python train.py --hidden_act="swiglu" --rope_theta=1000000.0 --qk_norm=false --init_std_down=0.00324 --final_lr_fraction=0.0 --dataset="wikipedia_en"
Each number is 500 + 50 x the weight over its row's rms, rounded and kept within 0 to 999. Layers, rows and columns count from 0. Numbers have three digits each. The size before them is the row's rms in percent of the matrix's.

# down: layer 7 MLP down (transposed), 640x160, rms 0.139, rows 245-299, columns 0-79
# gate: layer 7 MLP gate, 640x160, rms 0.152, rows 246-299, columns 0-79
# up: layer 7 MLP up, 640x160, rms 0.146, rows 246-299, columns 0-79
down245 092:567415468551547507541567521536460400498481469461473561518457497469537487603553515448556527452499491498524482420540453482498501561398541451462437545528431416442483524489497458551545423590562471600468506497462423537528363513499513441481516384
gate246 104:452489484511564574453544499498503523399453537399474438555391476476477564522621429539541392510486642530561511464508560482453532488541531498492594499438425495494466588575514526561605519511427479461500489501483521481454490517446486507542469543
up246 098:526462488448507477534393511623449465504527574346453491580491555507463418525501434570530458516418620518517509436426498466489477526431468528546503547449591454482460517470482554564481461489450474588495440425516472528487553401482555440549501555
down246 102:548526535528551468504499467477538485499459585507611522506522488544626493486495489458477533507495364469437447502522424507519522512454502471497478457524543569493560578488464482568438493424569456392489522374454442503491502546523507517433433449
gate247 092:513440510435455535480491530556458448406474422517408420591501541502502476481529537504549521459463555477510463464509459488466610518562611543518532549482340500514489545476505498548501510512433489514527459505624470522471564452489467474456526465
up247 095:493549419492485573529371514494542457496511486583527517463500454460351539589624460540471476533496492480570570495515478520544506464491600461505449582570514563582494599498453491491605498467440459520573466493385574544513527484611544489576562517
down247 097:569485459505454464494552397472509474590512433519585445502501563466507567510510508575449508453446620455602522453504492452552491537509483485457429546401565499474549548524466543430498599478490503534469509419518533549459459535452505569543488555
gate248 093:510603502488537490426603562420416504586582467524481490442511470431452503509438470644545437480510578411441511506530436518569575464548503467452421455466448487482509455477442405495514540546533570519440573541557544506499497518528535427506493493
up248 094:499545477430593481460545611480381548528536472471423485519527488446477541465548460576467458514530489562505518552461497564516537512524506466517498515584520513498469487474512531503475551446603530512532546522514433431478468557567437434434524531
down248 094:483479429509472497493427526430456562570449510504527534548470528592401454552460424476458474490555597579544450477450440456486494535504535485539416418475375479562458425532496393467453443497488451507527512526543550549533500440480474542556539474
gate249 114:486434493485514438591461538587503473425486471499520561471452434437552478554508513575533464544549482481539458654530440510519516467478581466522506564502559553517551516488488464442494458539434486571484494477451564472617511487496544519481438483
up249 099:468469579611592511507490473459513650503560549622502619562552587517581467478511514497524543492489501475520514445515522475480439465429489403576478458469446498536570511556490467491512569474505525419441537481484547455523521453433421493571490486
down249 104:509413519465447503482448641506530520589521481472482459485397491535592504451476544517516476464524507502575420432465484494552578492474465543530538408464497538523428558495506437492440444504473610566479391437419509565468538432498524579461457508
gate250 102:484465484530563560483421406522468500460390443519545528533497410535537442521439501502547460504534482536472493549494444467547556504550433481516510539559508566506494479486508555605505535534525534521572446462535394445459428530544427506584446421
up250 103:473461508610469419524472492497473472551552549470446451518489449427488511489506455566526510433442519499441512446526474503485511525473437412532572472534525470484501521481455443377493453570495432464503618511553535506490423532435475476402549539
down250 101:504479571539508529426545542613394507513514540480525502515442474481503447517548514460514575437458601447488450464520386446512457519422502533500406434416436513427526568473530528482467520520503467478523549423508501568475425568504523511441429591
gate251 101:490446564530425589485511487489535462554504548518524472546497514396464503491489465539528536499586465460515579531482481580432410550500446428428504503501503543504497416535536448470483493564461459505547577569577485532591526489521494484505523557
up251 102:485544487546505456592527546471488517499423586488441575467490567478525540392498480441362545467523437491571419508403460483493535528486455437464623542433484465520430430586395525515454475447454484475469475535559446463475597438460419562393497490
down251 099:526511509441563515344357482547583425470513492543421434490485410501497517435420433480511505515534436498531487481504504511517497515435491518474442428543516518370491483485463448566507541540518442401436426536496436485564530464439403496509562483
gate252 102:441492468607479422558511594493423425615422451545496391572584426527514512457482514444499467532466527549475523451477489472533493469526529518554623551529454474507459461509445524544414377476492523520512502561476452494567559515492476456487461497
up252 099:456534523562540512534505586477542431483468516419486427524503455424479612480428474485511483533501542497531508560425575568515622449511351490502634551490491514397399460423530527513480490505462505505508483500556512445564495523524462454506498459
down252 100:544513490496518489461512509519452528514540506524472458417558529500332598461523529519541547462506481486437581482551419485552496480484526477489491421579517591543492538448477575530421542516435469453502482595454503495497550418498489570498460596
gate253 096:486471471468528503602522514480476522545524473555543557444553458508550528526497548453459466421454502520505522593417420536421478456564473454451497546468560522584605418450518524465466471383538538520413453449524409471563504475493438507636507482
up253 100:498531480533515516403512515582542475439579514481530418469479528505474579483468409488506518489530541458503517410594464352562590401552461536522541510602489514482509482455491502467490487437496558434549479514541439499541605589527485529523389467
down253 101:432456563567415400422512538509500479489506519548412551517548436637572598398449449523554564496506553467508513466543473451506496513445548474497524512496547542593483443452515584450523434463516583470551544582633448387574497499440448465505520576
gate254 107:444489476500464487456600472594480498573496485468543537506482499531414508522507435538460515432488581439484510549433526429441667544466508613533505423559507509499499508422465547543579467462483495561515494589532469500514573478496463493480505457
up254 100:488483386493489541534431525537445498529535573486527550529469572607481401561516506513483520441601482534523480418522542438535508430501513581549463427517548459500542457517460498449567423474516498471457559658446453446540503458522505486433466606
down254 103:500486544603463528547459360459451452460544453540521441505552580495546555448447526538557530472450416448393503423528484513500441492455565372557507493460637482482433552463472546503494491445444485462556548520492510552573489512459553505552552529
gate255 105:549557567572514541454491538486598526461523562554448581545458497548469454540534554495518572488487431447525460486447457579444487468361502493500545480476487422596479578416484458381548438467613488495478485514532487541589501561477511463490542543
up255 103:654483525389504545560473565548452450498381517533511433437590468577494539498527505534490567495461513533513459578453530494470516442415396480503463548573527507440416505495437655562554452488612542543504513483530448490546481478479479435537442405
down255 102:484412568479576475483471480459454549503479458518527558372652520469525460557479489512533542494483539509508515524481585454514420528485528545516439533303460472544535493514565548515501486449545563535493446542520395511535540529504541550605571490
gate256 100:515509509530488551496595488582529478514528513464501588467425477491442469477497561572483535513516554537484505494475551561598564519598537592390468529601442476526533551613498493453496548467535485515610533458565605439432476490489446517529543436
up256 096:515537488474506608462476452529434513528629611546499434415465525518514544444449484419448417531483504506534415458492445527578491483419430440498501492485450515474438481588381529504535481493510516518499513545414466581492454510514456551458491487
down256 100:474574458482477486568520537487373418439602429586548538478608453479469357442576567524568553483484534510493447428536406538493522492519462518484466464539428562568522442430578550492426474501476476522557500466522475526480434548537521453498478533
gate257 097:544555419431542494606475503486507427547522462423479496512453546436482481548552531496437453485473591531494496474574494559473485541492606449507567560566441483530437559529464494525477516520459584488506516513447602451571460538449611638514448479
up257 099:474501598535527532443493565469483483506431506432555451438491541457577599494678478572490519470456573585552423516572491497507512498487426484512541505490526435504478538556495559485562468543477506486476429475498545545571557431465539551483590499
down257 107:477499542597510519401600444536522499438495612432580459440475533447463425527519503530413555496510469451575450457472521484521572609454523519554458486493442495444447563494494494536511595435475549386434547474507518477491486615581576497612467543
gate258 096:406461500491504485440447507406504477353496489527462429475444498507385466603474549529571621377520459439479567472456534448476526477484549532614533547498504423481524567471486581445489533474520497591510384481520524459492444464512457567489525557
up258 092:385492466594515476412480519498461461414432493566438474441588454361396466473490487465520535366477459437490484503457600466502517548462487480494513555490535475439571513471414516495450536560442525516454455595514537537549457475496418492489529496
down258 099:469482537544475512591424499519591547480585581466494505505525509594492458455510509430428411507530534496533481489518571563478603477512478457505508533508482465535520572666467463563474444435478450585601503547536540468531468522487615512490380515
gate259 096:398510475513417542542526527548440458472527453461490510604415482501467512531473497516529408428530533552481497512540610391482528567465408452486570545409456462441495395487518527572483444451494562435581512444458485527363401453463473503571478436
up259 102:472433451526422464620573511446594510484466562545492514540529474494518424501497514393478528474486495514514419601454547474533516545449527505499516457491523541552465497485555553493457468527583536490433572501468497513496512440438544545520440498
down259 096:482502547488623475532360480411524500561570470553505452480526421499617536535458422527616506577503436533562522460588464507567555442580445568558516477591517526482502501480440513479542453471351445559522484439524514461544472523507497482395593490
gate260 112:353500559412473429519460437545424480409497552567573507581490497493495562502525453533474441530450534423491477516476450471489454464489578450487497441457560457495586528541479596483535522496606541456428526538544495462546441530469522428521566491
up260 116:585603474615474529467531648418540514605485480448450511441544488554497386472475549436510506461589431572518540454538577540518539478494476499499496549474465528522506471489539452446475431606410546559559449384420504450511545535545516543497525458
down260 113:457509594523539527477426401522599506472541473481528479541513497570474495568403484552522519394478577441562493582526510531472525461400460511438524475462541474520476538610519494537617511486498616532508560447471444449545550567529466521485431511
gate261 106:475534479542542512506548490517548501497476465563614421496505528505541447521599567431473497596466529499479475574536527536489499555605468613433489484440429460481500452549543530473426545522510459612503442555474526549522513510558554569543507567
up261 099:518549505579483559498555588453483439440519486472481430524647482401527490483505413600517476468432502582476483488532526463543497575565472545511529416576533460529530537467426487486547581483629546509473522510531393434471500510548482403472586545
down261 102:529534480516539566488385450469441441469409457571594478585623477567555529524514370528485551485471474557475488470482534424518377505404537511508506532542558431458530552537550497414532544459431555535541511441554489504464489407477480539438545559
gate262 104:411452491536503523439504521501408499499541476570383466433493464490507506538464516494443524448411384474499503557467590434470410461484605565614479479393453537451598479439549565530465483514532562450441515523526533523510555356500407461426511468
up262 099:508496480518492595510503514387553594441403515521402504445497521574492461499489470507485532560493530534600481568501493503467487474448496447496472642446462464604460524538522508545549503440515537505570543549553540461523460490539574546431445484
down262 106:477443439482459457455466477546577488498555443489598510486571470503514428540543492411523433499533433512518491468527569495447484541513554514495441508520426550464445482553468442517436577534464651513504416414554426559508501567464458460473622461
gate263 091:506535466557550534538409497539494519462524439513458574481501475529517510491486481473471513438501379492425478585519515531472426513492439541417587457441550527503567500452541527613590557513479518480521467539432483561459511469527563493522509493
up263 097:433424548526491509428594626502569549481463637444572536482462454477501507550516489559421509496550515488643471452590467427535468370568485500513417362548466490521479485506514516446521483414469545548513572413531550527427458496507471462520387453
down263 095:415520437539465570466523351476560488578584478445390457492470502433474553506498467433510512498503527472500489553524535464569455532501418462497468435527508389477525460395558534566489457449448598514479495534534542457480482500626561516446513554
gate264 111:549517424502499463493508461513456524450543459549529497515513411507604375490591576451405439489538424501440405566516490431523455474547516520482514485487566502402479555529491506504469491571475554449610416522522502598464511546530489507565398432
up264 098:452483509559520570479469477492449464583537452592458517430441422525512473534545520465601598479539531476605497614453442589550444443450575416545485432401439542426482483485521407493510531464509427511517548526477506501518512611598402484568534395
down264 102:537515477512420520371461498499444517500572553466428460522546531528547481498527499398455556566525537442515572585480478501400532560513539403475457508520446445544484392501526459531421503465359364578482553555388409448469519537574498491501609619
gate265 109:616474482522484525525561611495483467515582529371583432525434498485508539481561522576575615588486540574435498460509407488413486478524490522439510489466530461501525593498403537479494507486529500535465454470478469535430524580484414485503531520
up265 101:595553458494502597449547518587534560453551542464589497501408533460451542436555461498423551560513581483444573594511332508465525529548495421477472531561474456486480544552467455490433463529512445459448507478573548434463555567540467588511541511
down265 099:608487558453482431577517551615526488483506508528474542418550555498544550544498584466436574500492576503484421496602596585528454502478507454488537500563467457480379546526476436518535518574457481504567559529484509471512483542436479528598533525
gate266 097:479553478531471497476583531571510603550560519400544388529513505461526412541531512432563524517448503547552431548514463533431495520601503547454464460486542558456466503471449443509385512420454450473499489577502507597448574498537476610529467435
up266 096:511447494516469466524497473440498420513623503481388503552537449546491489414537415531493492513435636535430445569455571455488540521523453504494509471542549526538492544461541481462513596554471510428541492560557514566388482488501466463464582560
down266 102:454522485488467584465479532373434471513519424582534440557539469528450535609481491482469466555570528529556455504482542529614519416468380515567559547462571426448481496492485525541550541478468469487567441478463494477474462410508498437494575536
gate267 094:546500550546464473550510379540522535572562459419576551498442429466530419544472547532484554476456558515382468557485428526521481414501496495564533500536515421539487401512554508480406563570524491507498527499529530545522539461497427445569536576
up267 100:497532431387421470485494590503422522509558556412570483486519507545502574556504493489383514472487552489497479515546501534560510457448500492448505547550543479448431482476527520519539601517444461489437604555459551496399485475402502537486538576
down267 098:505446480431494498492434584534527514529439516533504588548568527519554444528454398545516477492568521515423539458454539390476406559478479485493495522550489514532498471471471561467536494601557505440417364522511556485436539539483528465459503319
gate268 108:495494498393468479449587435493464580502512551407447466459523525483527429446545421559563603502476495509437556538606477444440434515515470506533424437411533525416557535433517525515489535565487497608487437531520571529531477509450422438466479570
up268 107:468474555507459535553461538431527448442468523415554511513377516541470481483454574445501438477516429553451549503517568460470511496539542514480521498555581468576540445523510511573628441667546512438478447531475460424456488481479437541548481520
down268 108:455577454433446428524569556458522575524575520469502421474436550536495530406569487477468441574468547490525459570501459528427522444529500468587425572526565417466422508406426441500371566577539554527499482469467571471480509491596504527490554507
gate269 098:490530494420489494487465461530473587566430464390587496535605582377577532441468517505514523482493419506408465454548481540539526495487547458540514474580440512496580478583477463458563455471476550425569499556464567451544496359433501486483428541
up269 105:513535527382535513582481552446551514473524469494503505493492489457536418472529516574509432500507467472510538492521467597522563564467447467534508510488549557520514434518491453390569539505600552573405404454523463464484553414519401500507465538
down269 108:481595437464489432509498535446521563435613470507448491451535576521506501460504454457492535544484524547493458441546558481488537449437469545521525566524498549480412466551418505371536521407446629536521512453463440478471552545434430415531556523
gate270 095:495531525577533463570523510559476509551457490534460574442539460523511504550551519521563432508530482454484518513486530397458457462474503547495483521502466526501533494603462514505488524395451527434536570550514477524451512564392564610577519423
up270 095:551411377479484535434493427536524518402554532543482504531547510497493538452428534542457509526493562479500511487536564506571585492569531423515552512533578526529477491435505530488517460554522504507460499446552448464627419456535511426452487565
down270 098:490519573550445552627419581469475499547503385424464551471506538537557474480546509463494498392485507562478530467421431500538463561524438493482490590549462506476501468496509547598510425522597535547527557441468459536553522549499517448554580494
gate271 101:496455458590590506311472480462463536423505479483488465580381535521463484533413393491437389411522560483571414461526450467540515415500512427434555496477479426428408555487483488505497538443525479505463529493555439438456496517480467513592506466
up271 104:513489513444500559516502528450486526560547534489469433524497412510605473527575531456541533616475445543497435512531439414472494468412570606426479484497511570504542466623533542505500418496469536604600492522410520504598497549471480473479558433
down271 102:593411523484497541531471453518570514536552500459414568522489458393401480456591485485623439466522450498484560498479473490504570468495511515588501488423502551488496599527531504497469506431536478508501538591544493541519461500438575515489536611
gate272 105:507539499512499538541531476517522513475479515463510488486474473489445496437425466531587428456451461598447507575532515465491492521552488493496558406480533394446485534590548512522470416521481510473619532437554477517477444448552466507553429432
up272 105:484386608451544501469585466474352491511546450483468457470594498521472472578608568409428410524517485496465464473543490526477451483518555463462430463448439444583524431426546448544469572453547546524567510513464486578490491502548571502584489471
down272 103:380505568524448491593470491500545535462500484500432567410467486492450517457567449560448522474448453512596534438508487571525505553468539485521495425505507515425459499479470463554516465448495444477464558592551594505467511545533563520497485541
gate273 103:535514475478558455497468478503479445531493509521428502450479459457539443444551566422525507522591446550531542520485468450488509483563399574528483456464444426495490481482492551508452452509421557503539504385479459488437538495602479490569497560
up273 103:453625445543544497460458500523564500469548541425484497376516485497509551486511507427482489510452523503448558625586516456532471484473460538389480510534569514578414511471521542550534547431414572541561552459512485568555405527432573501466515541
down273 103:489448552445410496470571415536454380503456511503527501448562542449499505475504429533420486538407408534444563432519450420509458558516503480539449571552538474563468465514526602542517508560483509443479420557380471481467445501444427474610572576
gate274 117:485457456535549482493498535482538396391437580557487521449504504510467510513528586412474564446442528450562542532516419425457504483510501555522471476436448550492450448524534426548453509421512465576514542570576461597571474554410510434558527465
up274 120:511471524410499529458516487519463578577543419499473482449471452505518503429528368507497500605537521440500479511484610548473484475489464420601529531474484441458510553506488605440520444563473542508471500457435549496449528452444539549404495475
down274 113:477440589446514501454484524523509538506443451520436554580414541436547498464511565540531428523495523551467433525479574521474486441496549382366531471427542580519530517524428507379589487516548644539496441522527466429534457424459518527469449519
gate275 103:483450440459483450529569468487482502576572499409572433525529468544406481512498523402477480497526487492603529407502453479490456468487479426456435467500529604436480577391442606434511463503510488565522469488477452552479484503540557526484461547
up275 102:573458491459541486527457460570510412491543472611506522565429542489576469516469474484517526478541416524493496581474461613553466420481508539595516512538511532511408442572504507554441567478426549474496432426496518370456435443509539498496452511
down275 100:457502519442537601500487591448415529546454513498551488452519482512359587425507490472490503506526476476536510468519527477515470469515532520464528499616496456551579454468441454525527478496563501558473501398476439459491547581472483486471434546
gate276 103:488405438515465556542430561566516468486441501541491510533441495530458411496486484497521538473407539534455575536434457492512514485478485561457480484436472461458496604444403550543396436499579511543484479487591525517487450425564457388544453533
up276 100:462553438533496540458516520506549502498480539440433584464508436541529491556402524492525468550561484455454564574441548486518611541394546520587494510587450482480616433551457534457444558530447520589372557463424580453424478531528528463543559476
down276 098:511410523448497466500472527485403493519530468378477443506458525535513442450410522512541389577504398506495484559526471511507474563426496498453515544459497530527548533581584424548538544440404524465523464552561430478466531526582474530511498477
gate277 097:443447512417455492468522451508598446546504491532422591468543403468404523553449455452485488448410418518513502480523447547527521535522491470500448446397464441471534521432455516549398431480516544471412499416552530588516511379543429507552522416
up277 094:530511502442465617457624453495432486518467416523477490455531425455429525541501489466527360488452428512563469467454447522348528586488515581495558501531553543427513574481444527498490505425500503496491451518447551456569457516567553555456486476
down277 097:581497558437477512506399552531459490530537517509553447532460402480378464465444518552645491485489416511593491513475538587571483551491474563587487396521473434474587459462544570418465514449524530549502442437589582503469505412481474502475482492
gate278 103:460494544621463509451524489504557492446532551445571498461567464610528570572517527607459408497588511512481486492514470467507438487498446459613609531483395444493518455522513544460528407514548496528507488433608449487434489518460471512581497452
up278 101:475527526509469487584560552560485548438444531546610473464502566466504532592505480520441464477518469496474446548599514573533517446500461506539567577522436586506601531517469544593505499480487534532497530499523423477479594605519449498565556455
down278 101:551464416471486539443465457456395446505491544481490393540441494434441435533475472504553510538537613551466545465508477413373484454512520476436499494509582593493609503583414520531517387478431509569550484436453481548528481509492515474494534571
gate279 108:463509476589510453488628536444514568516509498504449496486429466446546505456498591468494411642503557426418516480579472483512553573554447517453357435497499463491527487439431458524533546502475599573550525612600460498540564493423517569426523539
up279 113:450481458562512445487580528518507511441601482465494498488472471566479487478437492558467544599576503479515459515615503494525568530477545497551477599538430504544524508473448547448532509492468572489619516472613491551479490505488527501394549508
down279 104:417498452449588471667519499441519520596524447450482518448531536502554559451379530553478501441510600524448528499539583499482469456383491491593512541562483479421503429516426542512470451512554490520548531439506548533549441462461487482510542467
gate280 098:525486443500413489458554510561432477495467556580559516587463550541498465557405547422492489327453588493604498490445453548434523541409436442544480444475416483503471525453519547516555485557499522524483486401508416521460623427520509466471481497
up280 098:467513513561499555471534500501637533595474418487514487431516601438394597554511498468465483554382550477537565550408486522487568417501469458450458524486455495517571474495488518506475473533503486445529473517470504437526577506548463510463486561
down280 097:484444477506530509488418443469595471524480462560468481500388401442552405545479543560440518474485447481426401569572571518520525462517516522479459528507470477520515527532579452509503427416473482567430438537462514538542448504575467499526519433
gate281 105:516500471417488601467490528507561486464617389590493565512516612468524515514511583421414492502417467414485518556546509464486525516532528491535499519514519476482436516459515553513415433558467485481460571493493587519559434463601480538420488498
up281 100:395518434438533449465514471400541512510447447485491422535554432358555518525499574548510591435485434521485469494539529537528528519484476485524439544537455498567632515500543542438479530500538527600467475555488493545545471548477535511570430489
down281 099:543518510535505545495523483507529512576504406560529551506496630501425588430480484574479483476527457533455498490464568456480539517557500528392529499585585455507471421464527454479430568480532589359489476541490588470527482536580510566476485484
gate282 079:461495520424502525434493497555567424494453480393491473473546507518521604447476541488559552583428587492567481458497555575449434520416433510476539462424504450489521388484458493537512534407479490515460582573513506538475444453485564465574528388
up282 089:496467503523556529608452451499450522537516473544497532518515460464526437488497567481482494392532523570483522476474469450461546541604449500525467441522492507454539559549535524428431551451523492534492451420487589445606585520544481522433495554
down282 091:502447475548497463503511465521517510525502518416470440522522468445470480448465523458500502424528444562528597472551523507421565605516503532449490517479513424462500526464523498477453530409574597559493529567557478524571543425501512548493544473
gate283 102:392539462434509547505440492452449533511602517526471511554563427409536508491541546477461404428469493551518535488474539424508439500485544469538541542539433647438497548564427456507524459528575503522497452476444509586523497433465613461489491576
up283 106:537549523430388512471530512555587467552462483494500506506533501481573510531570517457503464406504552512496477565518493443459515601448407475477587579519546448516584518451448495580454538562508530511418539355540510566470557562432476519469540443
down283 107:549513534401535548545589487539628516605480489426498574491486525562485504451496570558535516560445514463440535471482393516517490401493481491478426518489506645460401525482557485565545518510493595559518480467548476527516471505490492554530444453
gate284 099:486463385498496515523599514502488480499577472440503499514448501451527508503585509517497521468638625601514537489565402551554490425503495523387568508470446537516489481513414483523415429541575596526549581482426509577447517468499590528562521415
up284 098:474470460544577436464441510468481480481515448535461487517451557466468491415506424530571472599531439507386435482435500448527478483551549499376465490489544532460466427466604561511570444531561501509494510575505432519461501522431456482520440433
down284 100:494460511533507536512308519450464494645435412442514450533502529426492430463512449506498485353483546371512521486448489502465585487568528510465557482504537525458517496440515465540438504583488501472471474517463525492486465536527592559508512498
gate285 093:472389478476482541469526432544559497529536440503515517558555422514498450543400453608586617383586525452434544530497457555543526473488427444432516511442394486534480576509511474552483457492517546504507506478502512594534546431439518503544513537
up285 099:444518549431454460522430503510506539533476517569542442523466577465541561483441503475409572575530617460544534566465568546580524451543462470414416486438502427446562612591516419561520497525523537467552507480425518476486473507557558448477472508
down285 094:525555501559533501529454456552561493480431510555482436481472572487445382465464616438556521502518469500511586479480506506543589542520444401482478526521466489422582440436531548500510497561525488531576483516489480534505564528414578409489535555
gate286 107:453513505457494459539478547494469560448534463505467439401509455506578530527524454456430543556566474495487422465549524585479474478647538546525503488546530564498564540590521546459482521524538479491562580433486544531524511542509541515429521534
up286 104:528550528525533473563489509422487565476586516514479537426501565545468442474523439377520477541533441555498469502528468508473614568464501588437563506479482520433443481433453442470583475520563528501459477464505514504538440576537440435502488437
down286 104:575430472565510477520452424547534536466446503549530442509501508512493504558480521502556445580503494427549520554542442471499510442495496505526556551532465512508591463539514509537509462472593466643483463457563511463516474516410420584470573500
gate287 101:533447438492468495443471429486478445489498531445458564452543524560563558522568490486538559455488459456419413462498554488389473613421379491589460500498475433532583485540518469520522461455493532485452482518491384575459506629540522535453533490
up287 098:419518524449405525472527556555479489552519487549560506611418442567562456513420459502559515452453463588409481505495536454533472530488555416528441522548497564480513579548486540563503464488596389588583500466490567461499432584455480522500464419
down287 099:540489497540564492543495463578489527522602534495482571545487452459404440478523569387543489544452585517498615507501393434544513368479494500473500496486517485446470445492459494455590561563468454540433516596630521486550542493448447380561533545
gate288 097:585474564478590500458535488543483570481492454459454485415518501446533384485506469438467458483531424492484419495552530539457478577535428508537495579495536525471516488500472492516470518493618459504546534522518478510454535533363543483496470455
up288 096:603488539541479526542555511485506455459409411377501417488499503523579503480442538444569412541472384575540502517555541564445413520438463448506465556462546427436496477483433444463515485452583466491542495518553526551569487552540504598434465452
down288 100:537535548493491579502507521489463525571463548527482511469553489538552551543514507560464553487426478528552507569545608456456535525513502475493446473397584551487532457500587465510482407508517549522444483454556448545477458463495489463474461525
gate289 093:492477439498449508489524554480473481487595519475554454408514450443502532552409533478509498532452492520466520505450411435439598437441462481472550530484507445438489457517576372552522387500489536544485567446507523529445499501492504470503518517
up289 095:476562537508510529570512525478500478481560496498430496510526673493548389423582492544543482605539499568482383479556543530566453507504555603446551419549490610523535475479552525355498515534551499513479452539423432537500488517429483573446522426
down289 092:482506395471623507467402504432473486401577444510445496517419490519526598511502562393565396516486573490609470424492530545494541482471486507464532549537561477443518453497484539507470404578507402469502459496489513581511499535486539462453584465
gate290 102:477565448503496593435577460451554400488507516497477460436531428478411510496520536385441507525538514444386498413529466489511556547573390575482474448591416559378520476516530519447492483482491514505454402527499575552438455574560506444409439541
up290 097:474460434499552587546537521438481478451490458526484458543586477443479458439556480483449535594500529443409392408515533583540474458508576429515581534575391564472450622507522555499382417469513517531472458519558606473491474558601494457492488517
down290 102:543509556472529404479442590513469486542410440504492437525564547455472439517478473522507549484494538502542404488547525546416537499499530529580530480519388484500539541499542505510532428482533584464477545526518504539484643428502429520506510489
gate291 095:473512542540490558508434519392446517540476544607432444504483457529499509436518598521499409581493540531524556427507553505532451551464434575455445542497461548503634553495509441424490529534555456504553614484469497486475462524627459527428595458
up291 097:537477514524527529509494517576517570467453490478571483522456500568496463474490437488465544475479415485512511493585467546440496506520558488461587507492444462498413456478419478603486537432482567443476491542430471606517428521443508556522496421
down291 095:442595508434458463501403489419473530489530492524445549425518448418566466378548530568463494467561490551437558468538583479522400468488429534537491503573547515504515457534571572480597540499474483525467400508523501518414579475569456520495442493
gate292 095:460537476503466520548541418492391560479408522353533537500495526514536471518505417505492522450481473548419501570578594540474556512482460498454459510496538398383477458583557525515493538555547508444577524519399543491502528518506535570538580574
up292 099:518597411524500465504574525554498404431448555399540495504422559491509586526446586583503501490472507558448453503472521565453538546513489496507533532462472505468512428520506561487482337515527399467520603522491537526530466455578486542499444562
down292 098:417458405532505540481468603478581442437481467542512555534452391489598596507511450478414503525578510452582545451482540510421504487409493497494502431453414481620544536489449434572500429435484484668486561547576521483443524492499492549569477478
gate293 099:446533555423514516535473462521482492549509474587495442557513417442454504527553555441435467491524550519507508499531495491584477603559525548502466529431545489495453508611429517439503486503470548589519402510464557632446505430571517523456460435
up293 096:528452452470510474518479492401476606519549516492555482500485445496502523487583497577446510581507494467535507537469578597491481531553504501533451488478443411520509513521572412452586549484446503496457580547463523607532537483483466472513464515
down293 096:516584507449561500547532504469489442623536518526457437419486448486467521534434435499433525499535509458529420536464527482518449538452519473479448493486571487567441560497437453501532401403394473516400409532450494603395558402469478520485453442
gate294 094:582514441488447526451519462476490508494499480516456485482389545518463633504542516477466573595546544554434538528457514471528552547560463569423481543440536456461416480495518537538494502471557422536437411457526394446503486465421411494434580507
up294 092:508530625526489469491466473533503568450489546491589534565517539452572379490547559504602506451464494497517467540456533468447468488472544470517469482539478501501436499547638463456467436507536497501438586449428466492567482521525501525531410463
down294 101:552425506533501463556510538472442456528451475571519520503506430421435468449502477456405491459470486556529492494452505494508567559474562504420433423514412513451465513479412441485417442491486452572446464515599537589476524439508559410425388496
gate295 103:515446439512525499490502473516470505500507454566479541536493440556448574556462454459494519463496516517480539522492520453537446407511519446477512517451508475613504480448471493460623463464487534484495520492402511500549487466418574556537454521
up295 099:572559470549489472506545512520507490523553428524523587511564510636421510540507514431513476477553539560604483455494587570429480472554476458507575492478419560490443484407486540440508490475541550477528445503571438467494562561515529560530501411
down295 101:510492614547536526419532372487466490477595440500553366411472587469510488550599471545525558463490498521488529504478496496512587501454512485572598573454504501452450555423461471478561516494461615551463511501537439518554551493551515451450410544
gate296 094:392474401566457465516480527434603522503493465492489477460494513473342558475518546562537540437528502585532493535506540439481482433531507510460560584480502559553499415502436564525482543514525567568546435493520509469537472569484491432540369513
up296 103:486565490491465474466513448512514484462426385496494512482495452486394439494488460415466470543393498489464527511521489471475603470587433507454455423498510468503621558517521553467431414451559487483478461509515451428495508399485558536414574498
down296 105:545400433456535543515529456446449490453512563436570441526593567475465394563464527477558457521481518568511583502467540350585481559479411464522472562494550527467441432492546493491451451475507388506455400408513547448584432578502448443529495444
gate297 105:408507479487554438452562501491500519493506486478447588537488503568555492537511578476463430510503429573466567442572434461442518566528471550522545405470493409537458568520538475514472443382443517487493569510551549523402438420552446423462510471
up297 100:463454489495555510517531532535514496493496385568389536560511486474525479498456504424477494473505427397536430461471442484522463487435584560458414508553427460486573502567534550569542540510412544569548464486491471422435528572423490455461425510
down297 099:437513408460444440607599592515450540475458463487584521499492517453514508512575462533534486511464438464513539558503494470593504532486554563520493470423524492521510467534518484488580558420521467473541559540407550440469547436477445474455433477
gate298 098:462523444507524485590499523456524591450618523511510487502381501484476409524531509508506515582486523529559421472521412567443420541547565465534477552528578485565481497539440477546541451549495518450509501498509486535457492505447530460543529421
up298 098:552385510552473509608482481481419528448521535568490551534455620421438482440541500480580463567467409538555496476483543460564502387468514582419516530541499437472515564474473509495538498466440558452492388483467420531587563463555578497613494486
down298 100:504467468550487555442471544469554505422509519471474419561462475538512437452524504518474497432537556523466468558518454528473569580469480497550452485498472538495417488456527408599579416558557554561481538556558551479492535650565554421573505531
gate299 095:521454446481481609555549484460537505451526499474600532479487525517426547454506567421443501526520541450477403491543429409455474517539447523496480439523529511487582492541516583552492504529545483527544447550530512435469419451579527521436425542
up299 095:573508474530536455522535520477546390506437540515488475529576459473522486533518519512466574529463502558466529530486508552561537489433450460458453523558476465388336460546425382473434470514551534570441475594481455497503533478494500553473545552
down299 095:570434562546436447369464506464578430478526524482389491618537470544555499451461491549432485558457529471496582508529399536431504473462529401408481437465446446551510563471503466446583448517454673498470451538443410519426461561473559523481465527